Each number is 50 + 12 x the weight over its row's rms, rounded and kept within 0 to 99. Layers, rows and columns count from 0. The size before them is the row's rms in percent of the matrix's.

# layer 7 MLP up, 1920x384, rms 0.0758, rows 206-231, columns 256-319
108:55 43 61 51 40 40 63 44 42 38 49 51 46 45 58 60 37 53 44 45 59 53 70 50 31 35 44 50 54 65 53 44 38 35 57 45 57 48 42 57 29 64 27 53 64 75 33 59 62 59 60 48 69 51 38 24 53 45 46 54 44 25 50 75
103:43 51 47 54 36 11 37 60 34 61 54 38 52 47 54 37 56 39 51 63 61 45 51 48 53 74 68 70 57 51 62 42 37 33 45 44 62 28 47 41 40 52 59 58 44 57 66 41 42 47 40 39 52 49 64 33 49 31 59 44 55 45 54 66
096:51 68 65 71 42 43 35 25 81 66 67 36 43 50 57 63 47 60 38 46 60 70 46 63 56 58 47 54 61 52 33 49 59 36 52 53 75 51 44 30 68 40 57 42 44 46 60 52 57 37 36 51 38 65 56 63 60 38 47 54 60 65 44 61
103:40 48 62 53 23 33 62 59 54 47 55 62 53 75 42 51 62 43 43 53 50 56 47 46 60 54 48 66 56 40 58 52 57 43 35 66 73 40 58 31 50 45 34 45 54 46 52 31 62 55 54 52 55 56 53 52 53 37 50 69 47 38 60 31
118:53 51 54 57 70 57 48 41 27 58 36 88 51 25 39 31 48 60 49 57 39 62 61 57 59 27 36 75 61 52 61 51 34 51 60 62 56 49 61 46 56 44 45 41 55 37 59 47 56 44 51 57 46 59 41 40 49 25 72 62 49 27 61 34
107:42 43 76 58 48 42 45 44 33 39 48 58 23 27 46 68 34 69 29 49 53 63 71 37 49 49 55 34 28 41 75 63 37 43 60 54 65 50 38 57 60 55 35 54 51 48 65 39 44 27 68 48 44 28 58 60 79 73 16 54 56 56 47 52
109:56 72 50 54 37 53 35 57 54 22 44 55 37 42 40 51 42 78 73 26 43 49 42 55 53 35 55 72 46 56 67 50 50 65 58 55 60 47 55 59 68 68 36 35 49 43 37 20 49 50 34 47 55 61 69 46 45 48 61 71 55 63 66 40
103:67 42 69 47 36 50 43 18 38 50 46 30 42 64 54 34 62 37 41 51 39 47 66 41 64 56 37 38 52 36 31 77 37 46 43 23 55 61 57 44 31 44 35 56 34 56 52 48 44 52 48 45 59 48 24 33 41 61 47 67 45 34 49 47
105:40 49 39 51 70 40 46 52 48 51 42 48 53 52 63 47 46 60 32 30 63 44 56 36 60 63 46 45 44 45 49 42 28 76 68 31 50 46 64 53 45 27 63 60 47 65 67 39 49 48 51 51 58 61 27 37 57 49 54 55 52 49 35 35
099:42 62 57 46 44 49 53 47 57 46 17 62 39 50 52 70 58 38 44 45 51 53 64 45 52 67 39 41 51 35 51 41 78 49 40 64 59 49 50 46 33 64 29 56 44 32 61 56 56 44 40 54 56 55 67 49 63 55 50 50 49 58 43 64
107:61 29 60 58 43 43 40 46 54 41 51 38 70 54 51 39 44 45 58 77 57 52 55 51 58 69 49 29 55 23 41 56 52 62 58 54 66 40 52 40 43 54 84 54 53 53 52 23 28 58 55 33 53 65 31 25 35 66 60 59 45 58 50 38
103:50 29 50 61 45 37 43 40 41 39 61 58 56 51 51 44 51 43 58 52 31 55 40 64 56 47 60 55 54 67 67 49 47 55 49 70 63 59 43 27 68 41 51 64 40 88 49 43 38 66 34 68 58 47 48 54 60 51 20 82 43 70 67 41
099:30 53 41 64 34 60 66 58 56 47 63 63 44 50 58 37 38 42 32 50 40 52 60 69 56 33 61 46 72 20 59 41 61 56 56 49 62 32 51 66 29 59 42 63 30 43 53 43 46 37 62 58 62 32 69 88 52 60 34 72 64 67 35 66
094:30 55 56 65 42 53 47 39 51 48 24 52 33 44 33 74 36 51 31 47 44 48 50 65 49 58 48 47 50 35 52 48 74 36 68 71 59 53 37 45 27 65 67 79 60 30 47 51 62 34 56 47 71 56 38 65 52 47 46 26 51 47 44 30
098:45 60 57 60 36 43 52 70 32 34 38 38 55 42 51 60 57 51 58 46 32 67 54 46 53 53 57 32 61 37 48 63 45 57 44 37 55 52 53 55 42 64 47 44 49 28 66 59 60 53 58 55 40 57 31 46 47 66 35 72 70 48 44 77
096:44 49 64 56 28 54 45 26 52 27 05 49 44 45 52 57 47 48 71 55 61 42 50 19 60 55 51 57 50 60 64 60 63 30 56 60 52 42 50 55 61 60 56 32 61 61 34 29 47 72 60 61 47 57 49 68 49 39 40 41 27 25 55 48
093:37 46 49 54 33 55 48 61 54 72 28 62 44 64 68 77 53 52 65 44 40 56 55 45 87 43 32 52 38 75 63 44 58 45 58 55 36 51 52 41 65 41 46 53 57 32 42 47 42 47 58 36 41 23 45 65 53 40 36 34 42 38 59 40
092:42 52 62 58 68 58 53 48 38 53 40 31 40 45 38 36 15 39 39 60 38 62 57 58 40 39 66 30 43 38 46 43 37 36 37 32 68 42 50 47 50 49 38 56 51 48 51 44 56 54 34 74 54 79 56 49 40 13 29 64 47 50 29 57
112:52 55 51 49 64 48 63 63 48 50 62 51 50 36 42 52 40 41 44 45 34 28 39 42 45 39 57 49 57 24 41 57 71 91 60 55 56 50 34 34 34 19 50 53 61 54 70 37 36 72 52 54 68 64 38 72 55 58 39 61 62 38 37 49
079:35 41 62 64 32 58 62 58 57 31 43 54 48 49 48 31 85 52 40 41 46 48 57 38 28 73 43 40 52 40 27 35 40 58 59 77 63 34 59 53 57 45 38 55 57 47 55 61 46 56 42 66 41 37 32 38 53 52 57 52 56 30 27 43
100:57 30 54 75 44 49 52 61 68 75 52 34 50 73 56 63 50 37 33 54 35 37 47 47 65 88 44 45 41 55 51 44 44 48 40 61 56 77 59 69 56 46 40 54 34 53 31 54 52 49 40 44 33 51 55 36 64 55 77 60 46 49 48 50
099:49 48 54 61 44 47 59 42 60 44 66 65 56 47 45 45 43 30 65 62 54 44 42 47 41 66 58 54 65 48 47 57 35 56 43 60 67 30 76 46 48 34 59 48 69 51 46 38 66 53 32 54 72 32 62 55 46 53 57 42 68 55 58 48
100:64 23 46 55 48 50 34 46 43 56 47 38 67 40 41 50 25 49 48 29 59 50 23 44 62 47 34 55 29 31 72 57 51 75 34 57 55 46 36 41 68 54 61 39 45 52 30 49 49 62 70 74 54 46 28 52 68 62 48 64 65 64 52 29
107:64 46 42 43 42 63 70 50 50 45 37 28 39 56 44 62 64 49 51 47 27 44 58 61 75 34 50 49 56 36 53 53 47 46 48 42 44 39 56 43 64 54 35 69 57 37 45 34 45 40 59 41 53 34 63 33 42 54 53 51 55 30 52 48
110:32 57 52 71 31 47 60 42 43 52 49 39 45 37 51 82 49 69 48 64 63 55 39 57 34 53 66 59 34 42 53 39 64 31 50 55 52 44 44 40 38 70 43 52 68 60 55 42 56 33 16 53 58 63 52 52 52 39 49 38 51 62 64 49
112:51 61 20 54 41 42 54 54 49 59 65 27 62 63 44 64 36 53 61 51 45 63 52 52 59 60 59 40 50 42 64 61 33 50 62 58 53 46 58 39 41 56 75 46 56 40 56 47 48 39 43 48 46 49 60 50 52 47 35 56 41 74 59 36
# layer 7 MLP down (transposed), 1920x384, rms 0.0735, rows 206-230, columns 256-319
108:52 52 52 49 54 57 55 61 45 48 35 66 56 47 58 42 59 58 39 58 78 70 54 39 45 35 63 61 55 53 55 52 55 36 56 58 43 50 47 54 62 70 27 52 43 53 53 55 64 68 55 39 46 59 31 50 41 53 46 31 70 47 57 54
104:38 40 64 47 61 14 35 66 52 38 31 57 18 51 52 66 49 64 41 47 70 40 50 38 57 53 51 51 46 58 48 56 41 70 46 27 44 44 19 51 46 76 61 39 42 37 34 49 48 46 66 57 51 50 61 53 50 53 61 46 80 50 54 16
102:67 38 52 32 51 49 43 37 72 20 37 40 45 73 57 34 72 31 46 44 52 58 58 42 35 41 61 37 33 34 44 60 46 43 33 57 51 45 35 30 47 53 42 61 33 51 42 37 50 47 59 24 73 51 61 57 46 59 20 52 60 63 47 59
096:65 59 50 56 51 39 48 59 66 35 57 53 47 53 48 56 53 44 39 49 62 48 34 23 55 36 55 62 60 52 52 44 52 51 52 58 57 21 43 35 53 55 51 60 66 48 69 56 63 49 47 54 44 65 53 37 44 54 45 45 67 59 58 44
119:57 35 39 24 63 59 37 57 51 37 57 64 31 45 72 30 27 53 55 49 46 38 63 49 30 63 70 35 51 49 57 57 19 38 52 51 42 58 46 55 67 45 53 37 42 32 60 58 68 53 52 37 56 52 49 53 42 41 70 43 42 44 43 53
108:34 37 69 61 35 40 48 53 42 53 54 57 58 38 49 40 59 40 63 36 47 70 51 31 50 51 67 48 39 35 43 51 36 57 61 34 48 44 64 33 46 77 52 45 45 42 49 54 65 43 35 31 63 60 72 37 38 47 41 70 62 52 59 60
100:50 62 53 32 49 43 60 41 45 57 45 49 64 55 60 38 47 42 49 49 48 57 48 25 30 45 36 46 39 36 20 57 25 41 46 36 27 60 55 45 39 57 62 68 35 65 72 54 34 49 58 40 28 43 44 45 36 40 47 38 58 49 51 57
103:39 43 39 59 68 52 63 57 64 41 53 31 51 69 58 27 36 55 35 72 58 50 55 49 73 39 59 41 47 54 67 39 30 55 37 63 63 47 71 64 38 61 54 75 39 41 49 35 25 54 56 46 34 50 42 55 47 39 43 47 38 65 55 49
103:48 77 32 66 39 55 52 53 59 72 57 57 31 68 64 28 50 45 59 35 71 43 38 54 37 46 60 13 73 50 45 35 52 80 42 57 57 44 59 59 57 61 48 62 40 51 52 31 46 52 54 54 47 34 73 52 64 30 50 58 41 45 34 47
098:21 60 44 43 31 72 46 49 39 48 55 42 59 55 37 51 60 47 35 54 60 27 53 54 50 48 45 46 33 78 65 29 56 48 50 40 46 40 42 45 58 66 44 34 64 47 56 63 73 76 48 56 32 30 44 58 28 61 48 46 47 52 55 56
115:59 42 47 43 43 73 43 67 36 69 64 64 31 56 63 45 43 69 47 60 59 51 40 56 55 51 38 49 57 54 55 55 54 22 63 35 65 46 37 35 46 32 41 36 68 53 58 54 72 48 37 53 47 85 60 59 35 64 35 45 14 30 46 55
106:57 51 19 64 30 30 58 48 21 52 43 52 46 59 62 72 55 67 48 37 56 57 18 65 54 51 46 41 51 50 30 46 38 56 46 44 62 59 48 47 64 46 61 37 56 45 48 61 46 53 62 59 44 39 36 51 40 56 66 45 55 52 38 53
098:21 64 70 42 53 46 57 63 69 34 41 60 61 67 36 45 46 67 51 35 54 54 45 85 37 55 47 62 52 66 40 53 75 51 53 53 23 37 53 43 57 53 34 70 43 38 63 71 53 27 64 69 35 51 59 40 42 49 63 50 46 47 42 50
094:50 48 44 30 31 48 80 55 55 53 46 39 34 45 66 48 60 29 69 46 48 48 48 38 42 70 42 40 53 65 39 64 36 51 56 52 45 58 44 53 54 63 50 83 51 57 48 59 42 47 57 24 31 53 42 58 31 49 53 49 70 54 39 19
106:55 46 40 65 54 55 61 66 55 74 40 23 47 51 45 59 59 53 54 47 39 61 58 50 55 73 26 46 38 57 55 48 46 37 41 46 63 56 40 59 60 67 40 43 37 43 64 47 79 76 52 42 59 57 49 33 54 46 42 42 79 49 68 56
097:42 42 45 46 39 46 36 57 39 50 72 61 72 48 63 25 53 37 57 41 57 25 48 45 43 36 53 55 50 68 47 27 47 55 76 42 53 39 38 52 49 58 46 57 46 56 53 49 71 49 47 42 54 40 41 44 59 73 42 49 57 58 47 45
106:56 60 61 37 70 45 44 48 44 64 32 50 60 43 58 39 53 64 47 71 41 41 56 14 61 44 35 77 57 33 46 22 64 38 43 55 52 55 61 70 55 41 51 60 54 55 50 67 72 72 32 70 34 68 26 50 40 49 42 49 27 48 62 25
097:39 35 52 57 44 25 55 44 53 19 63 50 49 49 48 53 49 44 52 56 45 61 43 38 49 47 48 61 36 70 47 48 43 45 42 56 64 40 52 59 38 67 51 87 42 54 72 52 23 60 77 28 45 64 52 37 49 49 48 42 58 37 68 45
107:41 70 48 49 42 47 56 50 53 68 75 64 59 49 58 54 59 50 35 48 44 38 31 57 57 40 43 65 26 66 36 24 51 56 52 53 55 63 54 32 51 56 52 63 62 47 43 54 83 47 31 41 64 50 52 45 40 54 58 41 44 30 66 42
087:51 49 65 40 59 35 34 47 43 47 37 58 56 62 47 48 75 48 82 50 49 55 51 47 55 34 41 59 43 67 54 45 60 48 50 53 39 33 59 33 38 57 52 70 52 39 64 58 28 57 54 27 54 44 40 53 60 57 54 71 54 38 58 47
099:67 61 48 52 44 38 40 58 61 54 51 48 34 40 66 54 46 57 42 49 48 47 49 59 51 62 57 34 46 63 21 52 48 72 57 39 53 64 33 28 56 52 33 38 54 31 53 59 51 38 62 62 59 36 46 39 61 44 36 42 40 25 46 31
099:50 49 46 46 48 55 52 36 81 49 56 57 66 48 54 64 47 51 46 48 66 61 63 60 28 51 32 53 39 40 29 52 51 59 44 52 27 47 31 52 38 57 39 53 59 59 43 61 55 65 24 62 31 21 34 32 25 58 46 48 49 68 43 63
070:37 30 43 62 62 61 40 55 34 69 55 60 47 31 34 72 28 49 52 32 49 58 44 48 45 59 44 61 44 41 41 53 73 59 38 51 57 49 39 42 63 59 39 00 38 47 30 70 42 63 61 65 50 65 32 44 44 44 56 55 40 50 53 40
103:47 24 44 35 39 55 43 64 57 42 46 50 48 74 31 38 42 54 56 17 48 37 61 45 28 48 35 46 36 17 26 39 18 49 56 53 47 58 43 65 45 52 27 60 40 53 57 51 44 43 47 43 26 47 54 43 46 39 70 23 65 51 61 60
104:56 44 68 19 62 66 62 47 33 53 64 26 77 33 49 57 43 30 58 41 57 29 53 64 47 70 48 49 48 40 69 49 62 38 43 41 60 53 45 40 52 74 41 66 43 47 44 39 57 46 68 61 47 65 50 42 53 46 53 46 55 49 61 47